Weights of a small GPT-style language model, trained from scratch on English Wikipedia: width 160, 5 heads of 32 (1 for keys and values).
Each number is 500 + 50 x the weight over its row's rms, rounded and kept within 0 to 999. Layers, rows and columns count from 0. Numbers have three digits each. The size before them is the row's rms in percent of the matrix's.

# gate: layer 6 MLP gate, 512x160, rms 0.154, rows 175-229, columns 80-159
# up: layer 6 MLP up, 512x160, rms 0.15, rows 175-228, columns 80-159
# down: layer 6 MLP down (transposed), 512x160, rms 0.139, rows 175-228, columns 80-159
gate175 099:423474467500488342492496505584491398473546517430570500546522532488487476501516473497591452521522487640447449469510445549581455508457549438531463472561455453412519500480477484459513462483541549498466411485535612460469538546407571536536442387
up175 104:444539516427514433414572511570547452543566472468481435472519503545536558470410415531611423540548480540483493434430468480570540496458569422492521467438466491588473505548478547434510452490586531498451570495500543529548472463532431537537555420
down175 107:484486453458537486518425496547512347522564460526500498464490496509518611471493501458535458494453535529450495490479473518579421438446436562501412530496486585475608467405591488521537496550538484499457498485430466422467529531409525532534585418
gate176 101:475502444545500525559414558413362488488596479549464547454500480433429459486491523437460534552519534509518512502512432507531514474484554454516555500560494490588444506582406464521518492413548454556573444515516543634535493480474434537575365411
up176 107:414568523558462560550476488413338542505623537442500586430496414431460558504550521489468469467485623538524508590484462537486496543532501473485538549494513439497496512519447470565485527423508548560528501385525571561429511516499454535508483409
down176 107:488503535555531507466561499405534551420522474535572558537515504474461460442457490574464515499372537471546458577515590450551416529489446463505544316410456416467465562427481459455512467551483568483631541480570537510423464561554536433490519547
gate177 102:467459378448495424452499524524415507519533545532454530477545544494502351430532526548461552543561533426432518501439601458525452623528483476566504497421436556484541399469493476529526398475530503506495518467462472447508590543409498513409537441
up177 110:487468504477483499429574588561534521459590548520460521519559485519493479467588506498522528540547438531555521481444563412475533506587473485533517498502492564548473530550486547416499558493500427634472574550474589558513570571471541566445541432
down177 101:525420476562522533520525415580570521497455475503410456471468538546502481541462443476494451549484450488537451564569483477582507455500515371506512486446485532513562494543470528526535549508505482475477435525543476453484527503478555429493460514
gate178 105:520498521422449477445431436445520438540584503475599472552464478465474429456564508453478533561516355454492568467461464542452531539526449522537443519501489575551618547552514446491499548495358476538394437451510544509518507583454576443491592503
up178 104:413484502468504565529513511584561577489553469502530456568586520526538513502638483605473533476416518535524515471452432473514424478528545506509447548453537550495517420536448442591524512485533498527530472594424426426620470485501465509533481475
down178 101:505515440560509500489515489492547439586510521483467532437426627461459535528412597456525447651507516465481440576490536415566464503510486438462508498575541559529458564444537509409582510481519474484565558528526505565533432506445540484578545519
gate179 107:474478453479537439571598476516497420495497410461481487469498478491433534432456473456513524476431549488427483525468503550553587483479451456504429438507470452457498629486527538474503549544428477493525514374469404506486528532481554472452522511
up179 112:583512496505498433481534544470537523366493627509474542475557479556457608494485461545464541614475520559521398467489456493509489551451514494561393492552463444547424549533471528508507463461509531491535541512509601434516502532502476516526425463
down179 104:499385459525443557533388500516517487485473516472568571413397417466525518437483487465473565427446494512496486478454478495506475504542536561596460551559475465491555542515448380516432525532445430549544449456539476514462551392542494485573527425
gate180 095:577513406487439378479469443561538486549523449437580554479447466556555510469479510418574532522545412442564490544512429441403452523522482476470497540454498417592487512549533419473580473423531492426527537550481510509484541488477554574517459537
up180 098:510561468616507507471474510485532569505512450479511493496493390474467490424510590472546511477476414425545497490560399480448431563461543532373518511507485545548549595578593544450511517484529482505494579476479504502508505398538500527540496509
down180 095:515597533526510471568514472602435555490522489514457462482505527543516514436431527458511547503453519471528532568520499496521467425571492483461583512437481525555531541552534450555564479539561500480544552433553457555475456484469496451607515479
gate181 103:558489567539534508434510480466621414485405468480503500480499448609479403571525496390510517516485493558476408405441513535532578554527479531489490437406488524482440450481521585465393490477574519443567477458545451546550500538471572568509552566
up181 099:506433478507484566530449516480539440473543518495559453518528468479514514510639495473531518482443576446424490511490474440517516503538396496550539432405502540512479486547521488543534444450416480525558470564500463547449411406452488466502561503
down181 105:450578494525474515627495471494533504501504491516557475448487441559546462459514455482609527471557585445504467524491495501524549453572475445507463532501537496473372408440481493592489556489439509508573477496511453506510542509398517553472534483
gate182 105:488521544524499499575448423514440545461384426480493537533507502473522468497563460524498521593443495554555433495612493540527533573507554456506504382475485479515434537440530460546522510437486439539482560552592443492492603483520500553497499513
up182 110:553535489477533492390516464502526462517503451517400466380445524465544422539584402623570450504388448457522486454422476468510581553517467529535445513582500562536520412467532480481432446474477536556447496581542455475486520480433516482453594486
down182 107:480508538497519541453447575535524459477523434489535592415521475487461496501517601592537483450450457489532477482541525478511496508550473521517555513430445367544528535555518449470577528505541475433473506519485576500562398559384542453508437479
gate183 104:416402474548546554521554455491583448541570482452485508506507447497557404512539620511501604409471431476468501470529506502517624454518419454551476504475460497490553541495511501499563444559583503368520554461472504467494517417547469460538568471
up183 109:525528491480520436471530506561576520466566543494560472525491455457465496481503536411551543415475491535544456465582496452558449481553512515444480454421418426544493523521485417456492480551466492430486557436569472508522558505496421486493586507
down183 098:527418532462547518527545462494454468475462618490522581564473494422521531463517499444521492516443489495521478531484528615561509403460530355525465490508446390567497494483534442595501472447572540604634584529459570490467463540445449457542583507
gate184 108:582544557500530455557495461514518604501640504546576506515458506501509438508427530481456433487435450545485456559415441528561539468535550567654532448573466462475420557558529454446551515534569469507443455568540445483491491414502490570445407513
up184 105:422482392514519511517495488502596452511427524529521464483523461477468469538590488487461450537472464513515512466523489547527528542529410492573436545537519457591457629396493524466519537501532560386491487484436426485558572444550549588557570508
down184 107:465408453525476642522519476401476581561498443493466556413479458572577479475560461500489574439452552505516505529517477569471515466541514539467484563455463523447473559522478521479503536443530554491510415507469520580494540511476469454488472590
gate185 095:517443465477606512560565460428460514403540466493478467498516591484539586459572471505532590555474606553522465523440566536477473471481444433475466386523458499595506448545435557418530478483585513456519528432552571592470422487460526605489484469
up185 101:483511506527434495450509369498536472500542564506545469430539457464508458520435515542438480527536431559534568495452444415528461468460516497485462529356537510453461497498593494591389523483498474578517515516380452513447445507558551383504547488
down185 100:440504516479469541432622423519598488428468458507582527468499596431474539417565486435464547446520521559550600464526506466506539436499373575549552536515391536518545549512489577471386429479539512429515546593578493476478529437491513449473516494
gate186 100:471523543501522493493463457579561453469452579486474516469522405486549505441484543470492470505610498557495447446463560517320439458495431523604546543469557475420481483479486472479464455547480551514455513508476609503405498541482458469539595525
up186 093:445528461601448571474598467571469527337493456578627521529468583569507484477482403482459488438563462501426531555446534506557521558493549521588451526577504400487454460485519447528522472505541508373460514511469478460435593531410471535478498531
down186 093:521529587602493509439467533499591539416466500519484457481568443536480461395619449532486533447555512638573584504575506510463511582483510532525458543494438528571503505496446474441523499466583490430464588418439543546426499538414505519516539495
gate187 095:462505460518488437543509375471525466524508413574562483483442444528475438494548461522513485487517588499594516440472531494538375494513541496486485533414590479457466468451445479538450480519459405494521500492467625484455501581616366502496461593
up187 094:538441550443444490557454406495416535498517453532526458498472561475592433528525525544458516489497547441469497421461443511557590470521449479478544557576529518396507431571551543419495488450495503511468424508492437459549478486450408474628538546
down187 097:427530458478454539527496405591546467503500491486507488442491444523421569465514481496509484411487587555529442485448520447488519523426481497525479483452463484475473495546465407506503470513588491492495570460550550511485546609552513467340553575
gate188 098:489488472632525492534445498497409477494525447612537489509529493527533471428410467466461478604452516617501440521590469465465573465458558284553490496481456494372540486515529417485509419530480440474506418465527566540473526504582532526581506558
up188 102:530587429481562463581558545522492538433506529441464533512466515462485535488416407454527455589493559548520467393543530499515574521377542407538486496440520483433444499492480470528461428507418470511522487530545471555451420397549612506566430432
down188 103:451546492421533581555489492456431492450492465446464512542519491360550501547523450507419521374470515523386536535485478448466518502457516555505448510540536507389563451543476470552587529529521459475471495498482462424516455493478531478512455521
gate189 086:574460399374563472510506440427438491500518554509507428553562488556537446387521489512590530532488421457438484536478564516575508504515543520571442506482520472510530553499469523505503439570584524505502561623514436417531421450596462461391537502
up189 098:546488476449516478455532440484400500305493608566490610554469464544473475452478478520479468482522416477380479491573558504479569505466499497504453516495462451494457497544584546509592407533553535482471556510548400509467479500550488627490512491
down189 097:531508521536521502509551466484537522505448494531458464583514477542540469475443516571459477492563536488466530539488562404513564475483556491484497504514420596454479498514519416526517502549483561588478567409503476501479518489425415472475587483
gate190 083:592510528542525517532449523504504538558515509466515606476457559574504503536509496450467495522470458457447536552397505513521445521500491506433401524620495417537532507540451506516470466559382494626437463454555529489470484506557525533493493426
up190 082:420478531469522604519446534470436421500436536576465511426440480505561404503503581521452482515414470356567472568538562532471493568492491493429501550504507468498475529534569495523511454478409570551471533422502454440483534460477566524571515526
down190 091:488617461400511506547488536476514475492460572535453518540466484536488501525499475589484541464578503524466518585469568538497407576505418434475450611454468494495388599551487520579507582554479503593381509544527439466517546527471534543626517441
gate191 096:453452564492564468515471491537498582492518581560445472539500568485569442522419436488541483487456509480478498491487485417498516502471530519569450544525388411492498513513513519452481540386596565530437473496498524488461658521541415509605467523
up191 096:509454403483594529461591520487416485533434484503491516438488530474460510453472492579477537583457499488458508567547528503429443567447519446480584498481513385478500575418564561510428518527454464533553505583497498499489547474543524474517477512
down191 101:522390562421451382470423515504459493451543526511469492475537418467475569470560444516532492498517462506554523581560537559494445444495502465506548454479536408550447474446485504460536547438461454565576568487530479423554418439556564566494566493
gate192 091:428545462601440449485488521439489526443562500497516483489524468514482455425471473531475505566490521450464488496470555450483450528431504515454552569508431410505559547486432463449572504489560451575434495607448633463484475609470465493475606553
up192 101:511555481443443446521578502456562443529484335405478418405447535485579479500422383438408567503457539435556559419420494448558505494532483487559458485528460458446508362537506469614436490501508479500535547423404501467463498480536537498484468474
down192 097:570390511496528643465510521503474414488488543550557494489510498451541495491599414494501506464506486470438491552531473564531472493483541480553533432420560436535478449461481536500602471424432494540468533469537454577504437539460483392506479504
gate193 094:535462420544499458460492560474475576499403466469446509442507548528474525510533431482548439566514500498443469449538514554511455436442543588550478455577526454483476602407572484459481563588512485546493481542494484490593409523548529494479406561
up193 099:507538489457502429439485450500471625545478458453422457510526534587500504504506488472518505498546496521524538541509410491502569417480562411488545436521494539542546529567545514531539495544496440432489495404514491416568513459421549495499610568
down193 100:500400518593471534565567459476534441441535474533424506548470529441520501470493458579453566456434396388549589473406518438473497498455476440469567487509558579491574484533450502494405539434546441568587518506544487591422541549567553533476488441
gate194 107:462526543499534410469540508510482509518465486536493506507615552440521382466579511517449587402365488482455411454413513437486466446491526398579458507507441443416547459574441496498445455436504514525447500425525559560518494512482508475535439393
up194 110:451567572576463497612482568544476463471505506555558517525551592519464483509601442446441529505491573517476481526474419456480418512526435541490469484431378531442511512506631554522484484456481528484544483487474563457483522405510536483485462477
down194 105:519540459467512566399497527500419494454448441613501646486459393496526548381479499520494531442459470477497469522507445523474556488413498508518520479457480509420416499553408488593483499456458478490644448480619501509500515489522517448456519548
gate195 097:507465464410496493564549456446429525442497573525562480524473529498553493455518517560519470499535471452488557372497490477456412415534481379530453534488541447561588561439508468495517529516483570447577541501471400445498509557483506429528513511
up195 102:556502486515475524488575503475531451521453487559439553578566567466524541507486533582517522545542524497449499522562513557556437452423447547550485498460579553443475463521567514559474571429439460653440518470459413499521512566433465561438517425
down195 104:544542529512451421487436524519495438584451567477492508507519513521354548512431463485434458553461532495436529612544476502472453465560471481493492463551470604469568499480425431448460525572533452457561564553550553530481402452502457412527546593
gate196 093:546505410535502432399470532516547514550521558476552485535595502510508511440598532398555414565531377504511483509540493485493510524520521582454457547496543537594518513562488369466376485478506526500567497548514563389454540535570572622450477543
up196 098:634554414549553578482571467449502409566569412388469502525496533537509597543590490521522457568553558533550485454531491490548503423497495507600525571481477472534425444513484482524521524528437568488471611484467560499460501483541513479499418524
down196 101:502465374499454510601525509502466464578508482552411411602594548512527526553402443540470522519515546436499511461427463463469520594485485514496479483551488534439482444501559498532505599503472527521568459495507595516458501459511536538438495505
gate197 104:488526512496574376497552527472505544478452550406474550461571448480494439416550476535530424432490553568449524476466514553483476464510549426438478478475418413488584495474484409488450517485568535540607615447546431531505587520518536485490539483
up197 108:510572520485469483473477471509446512591447487510451508419547474593470514612515494565496427506492525537486545562531625541497553548447507504531435428535516460537555500518505488527550533528507474411566588589516445537487462578541540532530504593
down197 105:507467490479515418507446425505464492423463474499460381443482557502485507491429504498410433480470465478568499592454518637579478521563434417538503532582564502364447598475548488487502491434506484553504483498511374480461499546542487544409519515
gate198 107:513494537521491474518480476438514477540489529497423429505483394566522471555464469544432405527519540457408487486466463488464623536511528475461435481510484447445455507506550516565465432535439523592501545497589427584505376554613465526556509562
up198 103:514569496550633555496484496517512553412516528487547498561545495528572537394493609407535448456429569524541490436592532469465459456509499511443535485401531568492506517522444528416493459553511558399520520473510518514439486574471451488574453541
down198 098:494482482502442549503486494559545499548511486509435463580502587503502445516497438449504504468400569470444559423399556485662510496537542535552510521482556457557470537464522502534513439522470391452492466442602506478439505452462508600463498433
gate199 103:470499562553511471518498437472462491619447438480569549510561478534475445529545413445399495422420471468505529562471460526475518570507409557641482561624577479488561574544481535460439441459500531508550513517493490445484515494533485463438547558
up199 098:539520503530401504538528517433477556482458595481506480451501529536557497593535533512581504512552510536490473570546479567544525538447531460518561505461571500491526463491563527467533597571595543404498562540483479494583521425524435507487484461
down199 107:533473507484499454558456400497520468449491424506558483460493481513486471416494521605578513498427501495505588571430491576478578538511494612474479502509457498393409472462480457533503484484593485473442509523523558381473484481581460476513443496
gate200 096:505534417486485582586518595513575448546474497515491483505504479592469486532478493508571386535463490537540533476498484551509439585513562334492446573437451390477541530512445497470496439509469514492547476450609521527448536470489563588474528602
up200 096:479564493439534482483491526604578484495512494557513459398512489372572504458546494536515460564498471579514478533519437535529399472469555468517549487466427487591570564447470445526338480572487534584546486523534561538540598598592552450460479528
down200 104:460596583528513460384491519475615478534407534518507421543502535525537523534455509519629422541541485547525510517433485558384364427569536504541477536456486574533423449575511466524517361486499504509575601478480532568461438440401465478487511530
gate201 097:512534559426478501508524532466443457446509522545517483418402530616522544471478411422508462413506515509485429434454443496561393511484529542523438506564424415476505634466504447505491505467475397469464510489414475484499515515492487485514463515
up201 096:570358515416486535428431421534454443387563537556538481525434596397505453476503538556408574398499525455620481485532441483481492498526524488488561453479559464465430503539426460454496566434539481497505510439498537545518557487455549508482567426
down201 094:418437490499556534441534597456472465577486444497436504495554509528542446506501425468539418626561509454581482447601501436565467523498542542484505490496470493407481593586539485487488489592511587435547528570454479396488447559367518432519525510
gate202 092:503491472392512514579505521426484510534469496599535439471500474499524492594418468434444572491508448550448545543440445539520514553520483511486526504493494400492590488565562413498407513468587514490481492496541502465505522513492564449503580473
up202 088:545487495469513570432450505465611452536582532534391475484454519519530473537409467488462551453519464346530498486467495526501508572435517610544510598502510503566525552486480420446453376488414493429502599478500500584512484433460529592513432471
down202 097:600545511485564463514524457484544503464500444588459581526518445455483488551394502526525539483583529518459529499446526440516601475532501518490536554524440538496413453491511437490509497484351485506515445568529494587516450473452534538525393495
gate203 092:477499369415551612484554576564512459601571493427442457401518446566575554442547522526499493448518490472440543499488506527547569573487487490410538476427508478505550529530557478558586504420601468527419479431450472453489482506469382555472463538
up203 098:476568549490401498477554337538580496442500455470580517483569468446495474538376472461495439473577443454472493454429532558472562476565507509597492519503430443518521573442534460475522480463532534523469420545449460451440579600465546520511410428
down203 101:510542491465541512550492490467523478428560469516505401591467512503503451562498519527491527543469433533463514581513531560501506555484534445560440421595502509483521583421507552482486416590483457510469559555543488508464535417500528564511535505
gate204 100:486453522554530417442471525495480515552503526469526547405467397593435526562586429464399441448592537473555515563494517464456530512536477498620538470562483464449524538456505469492482492491475473562489447505494456551490492533522545519524553519
up204 105:467452560575582553509487456554492495534479505402526510552472499470517412421448551550552502524415484523512539583440515558492551453444410516542555410434500512433547495537540576569553525390420504456450510521514570540451453471481425465585454525
down204 095:549561560477527522443445584526457530543477470507429512424504482436458433372496509510491512516491415372492475411585519488562492462546484534481458526586447499511305482564455457535448472491462514557530419468490537504580526478420561571454472526
gate205 104:574454422521549496433468496474520551559501404490490519547438542576570501513457512517432526421527455542491621486447516531528545440464487491564455560529518498563526527587528536452494430557526529501413553488486477504453515504556412507427542561
up205 098:450535566511504517517519564554566548475446498527557501546479457460477502579471505496560507550445444461469411604453504511584436492538461466461485497476458497474473410554474430476591497419454465450511447512511486472545480515477536562549317505
down205 104:522457606558462560436488477591550522561513559520563449456470529483488503540392506487467435598521379535436527453524387490504527511486456434437499515424506526478477558456565545524498598502456569432449427507508513565432505536464444490470536568
gate206 107:470427440446503487525636563484511581503544534578535528518480537530529469438438513475581558498428462520493503465422512559523485529538451478531535488423402435490580496535525432473587471403563519574461457519455575446523559568501541585593470491
up206 113:480404469486606581486593455492508535451477548455502510464538394568530552513538520424451468534429430519492464607537556483460497433539606516438475494515524470502519512584536482459535594613468452410479630526456476577476511559526554440435498488
down206 108:534470445525464473578470606462470514429512536509513597450526503559505456411473539490460605460507519478487491602521564386501448462519536573490479445520604499487435451481494603517434516464568517470635473532533534421515496478456508523555446550
gate207 100:467516462532595598522487496505528520505490533486406441501512548442418582579492596529569559526544606407610536407547532490464556623453467397504474472494408430549499414497473567478450478456537522431527400498611490434561556528485462468428486509
up207 092:424504463570423470512522457449454582543461529553576529522512531542494557467404497459506565489490526399569492550483525569498529536439433505482503574543577523421603551547409475498502485524490474531591538583492435567533463522572529492423478464
down207 096:531533524504458514371412538558502540418520490586492572451546459571434461500487425453557429572430413460570479493496489534458499601501483475539510393516547476479498559476585480464415513527463577472445516478564557426485452444480501490435483494
gate208 092:490647505583497490454502456445475447536583530525519514528455533465521486539471408492462502410502468400534541513456391586571460444488545503522424525497457459487569498527490511567523519531577617465504462394499453509513503418617414499549456413
up208 090:467408559554517501501546442492389452457448529484504497584556470496536525482524559474443590549474409445467491547485487518445565612552482419511642512501429580496496445547482540471529538438441495407534516418477478481494593478491484513534489465
down208 091:506542468427538519473426462497556438553530445448485543471403540545483525498489505550532404584505531492527578416536493495484505475533531461510533520484539497501491564384472520490434440607505494489486498433496469627442485416487485554448525505
gate209 091:616503551449603438485485449421519516491515488580464493527432529559558530588573517451496499532499533452496511506502451640533490441574516505490479528438508538432549477520512450461452488555541441513429507427473443441414490568489449615489625501
up209 097:546519477503497537509469504517442463461529520392508517543613459554460484471558585523494512492513498535529505443483535534494521560530540467444557483517427494484556444502401540451493446361434440387539493411493503563481472514528532532494552470
down209 095:506491524532481546536442485506402372447560470482523434512452544480568429489461459524570502448545509470578576494449532403503455514479463487641448537484473535555457462444430467534522466486542507472503523468452624436499534556575472469499344518
gate210 104:517432441428597506486525463553532559426441487604424486431451500484512533507466561482461454457596544570488532466459556546510459449522513519575443533497493498386525503544518428478484461575470529527505534491603543601524455500326494558583558450
up210 101:477462461400516450512481612572490572520507533526493499434506498549489506486583516516362495463485468461528456556539557555492449497484574508497559515560464528490518450633597586435480497458560442566490509440564497528514551468448581444467477487
down210 099:448523501539420513536496519523540439508529473500526417447518566516423453496547495471578413463508475438456481567543441458463526509494396495562552486455554493524489469483519496492531492452527484377415495446485543507484442539526471563513520520
gate211 105:446475441528428553514472526483427468508528487558520463409498517509409504444513564549506533472593479450514550484494468509448524617484449535514494458523483443525493411392540545495461426496501454451510464447495491534416465473554438595457514448
up211 096:465517479495459531456545535569468429535548554425395496553430542458514528549591462512501500527538507467411431604520532517569519526475438438524510483475568527510463531511472437538566512506433525515609503484582537459509535486456515502500387476
down211 098:487453506577480525465532566568497514506518511624400462410468525568435493554509429436601483558503482423501485470444558561519520395440568564423418463485561441555577516460602567530594505508502491417499490468469476557478434552516488513566523505
gate212 087:546520530478506435538477458512553468503378497554523440514548573555598494509540488604463500495639574437536473478470591446471546570467460440532419560479453563553486519521527538438470436517503553489489510488484463491513554436541512470503534501
up212 084:470559500496480514474517477501567490525591520478452514432503486496496490450652463518482561493500438516530516446467467579441394517439511471510475490500511428465444504498601578414485433540550494511475489490467545525565469566472445511427470556
down212 096:480455452492528454550453504455578561500443543447514481440531460590506589456469407448403455568447503582475487469502452452531511524544463422444532463540453403597582455565462517485567511478387490534589521544478506593550453551566501537465536517
gate213 101:476476529527598372521437502425501489538482393380525509501544483566519471508452467444547460530445499579496481471503389471411594505596470506504466477534571475402510537468531485493630492465499452490440471474465474431542577555442474474501495420
up213 108:485586491477495533465474501387479474633404485411477407480402559446514405527564510566416493559641560516549392514534474537444484518483475489568467509452494413456505586471539517559506417422543423540527400472457556438478503506480516488477494582
down213 104:520540425512422539435521464543487544499535525478452490445548369605469548501471507617442562493497540479554485472443449494486432589542548553405545511472474596558401509393455419482483442567455566485573474496444471507536425528561519494472497489
gate214 101:482426622523575470463510470548563430495483477549476519467482480433554545490502428468492408551532505560484482484572520497497525472549448573521476530504401475457567605412458606532468528425473454633518456396466466535465464493535530498434570494
up214 102:547553483607515493555485534475503650454497536616506491367478433498481463511444508386518517499467486492445575364519430510586481539492496475541468593450460561496430491493617488482517502538572482508447451535445497495472569559418486515455496376
down214 102:471423487533530513447495448562534443557544486530489482473503521575415522537526529433497450470552574532474452455468614579479535486489563504490456559525440521485501355487541530430489527499512455524508494521419526561428416396574456476454529484
gate215 094:525473518417510477488550480555558404557477461496492509504458488455439497549429450554541565539589493510415536478461514440545632501570441564393427497459545570476566509479512563597481507466425518499468468524543403503486560548488491531435545480
up215 090:450435489410557531455514514527558512466504615476505608555502498463511399475450516487521502431482570473569381526545616516521564523526482526512523544528468560532585447507497519440567514573478673594553555559458500525525478513475533475498493473
down215 092:509515525560525528509509460490415563520384448422521416399496423529455543465518531483463479479530462492518606525464483457459460405558559413450496533522489419551466475520463509524565450469517513471552427476572531560514483574555510542407503505
gate216 096:494504518551464513466549449429519551520589434482532462590460558571514514519495402418535403449526520488451585513489508438496515483453519574546548560510526621506490484522500572479585515528503490528574449474546436490466521454465564479473491521
up216 094:431565503578559446552547431475546508440460407610507505490526466457532443546480492570488561471580483597449466489416523451479522511626528517501455462415580497506467576395452538550521445495573492477532490501480561581502521446444417464574547526
down216 098:453540418431535431573518477486466476462510473543483565519484473450589443568619408509491529435560601504483452558476444481473451509541523466461500492493505519541530550562539478525430465443536516522425553491407509574487536499510454536612420477
gate217 091:499534559519567569522516534398516452588527403491554507506544435505572572470544537554474532499496531471421532412435490451489417540415532472388449364481523419522452524449516485474485483388452388517510475445525453473503427508512524490439440493
up217 088:428468568483502498606500489424472512572490504493515449575546468500474474535523560488416516387483475511452613487576530409439569435529424490434477430581591498548448536520480566528480589511443389485399447441614515454498555474494534480522390592
down217 095:486531537418519503520502481450435536457493454534440567599422535525496490497440432411584527437547511602452442451571497449457515518575536525517495474409561518478530526520572558520497530535448482467541436551456517495505547515505578482520497529
gate218 090:559439495473565496467393467509451478525552466648433549501547459462550481492564480476471456527529513422492514501531484558510505526419467480647508535474491554421471446499392544495464442497513483467536437455486496500418526477567441541610526540
up218 096:543499455535505470460589505454587537493462516484475457507534460538576545513452568526538549584549508535511498581430533500527445591515493500560510513600543448560500407446548461557488514528497469455484543488534548499445579500508438601488488461
down218 102:491556442495523526524608519501559497419474578412415489485604529505462514538460435468519457428568461490459442455452509453527482604381563461588381430506598494382567554524496471483462517467479476548425411520511496466453514533493508488433508460
gate219 098:496556650451446573517484466511393585520656481529518509521588458506523603520437570470513484482498524618554532472429531474515612550472523521439451519509537593575556482504521552511412537512558549465547571576489569540503506537538559548548489589
up219 102:527347484485474409535474509481459553445427495422503574538457533485473426523496487518428495386479462576448524501487473479464428494532481524537565503539544528397373566475474448382533467512514487474484421560442499559453464472450526458485512418
down219 100:438561479485457489495524467508592526561426517526529498383472433486484459569496440445553432541395482500475474542446491536511484491486442570550536498578540493515546596437498526486581524596429481549455532490500549407518514524500487455597614396
gate220 096:501462514554533562527381411470552505444483455583439552468502445493447501619514513434489568500455441566527495548524548510571534387447536471402555478496543399475554450460509519442492506484509496530563498441489400401563564467511437438475403469
up220 095:507515526527587464511535526495434453423429551482517587457545522516487447469508506507473522520524415498476526481500527521565454455505511342531480395510507479478432487489501530467582499551487526443546509377418564491589511490423487458398465543
down220 101:405501443465601478400557414451525404531470513550492518466512512484536523456428448558421542512415483525495507597453558537548502609495513554550565473583562546464521483485448488523418527431500518449490408462463558433389477387485499465489430472
gate221 107:537457529537563476511496610526569450534479534508483519508477398507417462551623484529451489464523491484514527512516623542477424479435499522571520500532530451552471488472468476519396473427512511625497565480482529480442487521425553534432529554
up221 099:539514477423489496418509559547585429465563494513477541487522498539453459471573515520413442576591489418514550458491551515550486419385477530484497487464413485492450526405507523554438450470513480521514524504533548542508517560451521474531550449
down221 099:561465599479450485477487499488554494502400453440476509507435466533576436540556360464478491487442554473529501442451599522510520374462558495516579521528481542497581544522455417435527513511509498455513461407480544438459551524494568529522553440
gate222 097:489400521539468475571522477525556565517585451444525508582488549511569480519459547462460456500509533602463566581531560508496488541456496479546481525541506566559507533529434414517495492476678474491531512538519494567578581467439538596458554514
up222 095:443564504483401584499436557519471475472554538502471531566484499476547538431459466567525400470525465533495555572451534499473566535435341534541459452493451525496480483496420451548610513508561495451535571541507395464573557435460524523455512472
down222 094:540412508348503445476413495529487481458406440501497585483430434574456456505453453526608503554503456472388509521471525652391487485480573504492542491458490532399487498484485454581536499502378470522478498504577537551446472437506490540565512466
gate223 102:460454459451518558491534506530508517450549530479545555607554507469447468486451370490593439526464452498577460545516455546523426421562512471461593514509500462513529468423569496549520459491512577527508459426573505484469581571545616546412468504
up223 096:450498501492548511523546526442508524455484586563390521522481504453450438461500458480520509455522520583531483500491549483575490584455432502468572508539534485504550402503561438471412442487468553462443445489485446510550513522459465491519476352
down223 102:503606431485402491514575430484556623491456439531463500556536552534454503489514498389439507519599588504540536494466464512558481576570520477490533509503529461530451491532498479487501520507429546499425474511419408577525554556358482440560487503
gate224 104:455524493462474481505575510461555610503368476499510460401490406534483551603486543404479524517537503451426485447549433401525456599411556447437507549522625515539577549475576545461520505495586544551474538626577393547476517559484335551513471508
up224 099:578570559520501491368493364512550529575422497560536408517520554471519486399496476475541591505557537544547487463471509504539511559415495479514456504593535468470516496519536547551565472498441336496511621484499484554569523433437442491516540485
down224 105:500485407549495524438425514444529484526415507616520529479487465442555546380519526514508516441425491419491550526500471386463462489496552413581504449477522542432423415405473479427568523380443462495580521393460520476474476467546491574521569439
gate225 098:448477520544403522493445513469502528549528430455484457452440405468524542442471465540476524582490506541532477502580472620460560489441520581574519500372511502492433436516561527464454518481473570524546493554434532507496529434533448553500485540
up225 117:500505451511504542464501451529469535537520507369376492501456479492534567403530476541521470486608513527634487377525484531603467489425505635532494526454530501478508481476453547482469612496504420488400524410531461560498488495508415529429485520
down225 113:511552526520525522441476526572544528494536445451478446429490509420519522495448471494497606479583501509543397483467466356541542455478457546573503459458598516528507396490502544418461567509513442567529472428611436447479479476574334571509532540
gate226 099:571497494508515513494565448494482436520533467476512580627485508540477470534501552540527565476520452490501618570514445563457587526480535623431512503530558519543421474438520505429484466544520522499424549484480516491526463533489436577484525538
up226 102:434484489484499450528505466511478550460439457488554551400421489498442478435437505487418498496473524475514428462525498486513471596516576528517474386592463441538441460498526586415527504562489472635521510605471438502439492515528577481570493469
down226 104:553633455492521508514499510445481500531556541538415410565474564471547499463467487467490398559526468598487534491525458540461469521480420486555509488511473505567657432571510520505448539426465555457512431413522486571442468558389456509565402520
gate227 096:492506425471514546486440557475542562443388485541587586454557512561480577495524527382527377531450538421502507444507532478503547487525603553512577529522454525507513504410523543452458534457532504426471495571559567508509481594526469528522534476
up227 099:471553400345549511476464495483522474477458562484371537522500545405492527426535561467567485401494503505457528424512535522580509502498518409492486455526405473550450409407506545468468615412552439573479543530461552497533451544612527432533497548
down227 099:444465504466480521463544443623495479491515477513468424593436534468398464452524473504514457534512395477520522455424429478553521494437435441481442459608464519509465474403502482521501561442455497513481490562429563449539443516557439462483559532
gate228 091:430530483556390502452502451581491415546567474459482381506511459515498451532553563458502555562485498526493473628548549507519575503474503437575473461577437576525462477411465504582502520487522432478559468534469475478468466522458411486485507487
up228 093:421406476519487494546504449527479472546503497487556396504557559559503416539412529428556461528550526521449555443551514475585496506452463508458456513550511447567438532524529419520529614473520470558484428491497489414505445598428384474481571470
down228 094:515500499482469461428503519465487504443487504530489437621476517511484543523534480503490640446433398475473484431505452480341505564502529492457554552498448523507467549530502568557458480574561586500476433488371462483465509469514602501518468537
gate229 103:538502489534522576533558475606494590523536430497428555507461453384529545554448472572473574498486385502474568446506497488510480517470555450492409533446455461539482513467522477452403490525538538459498402553532562595486443514456547515435524467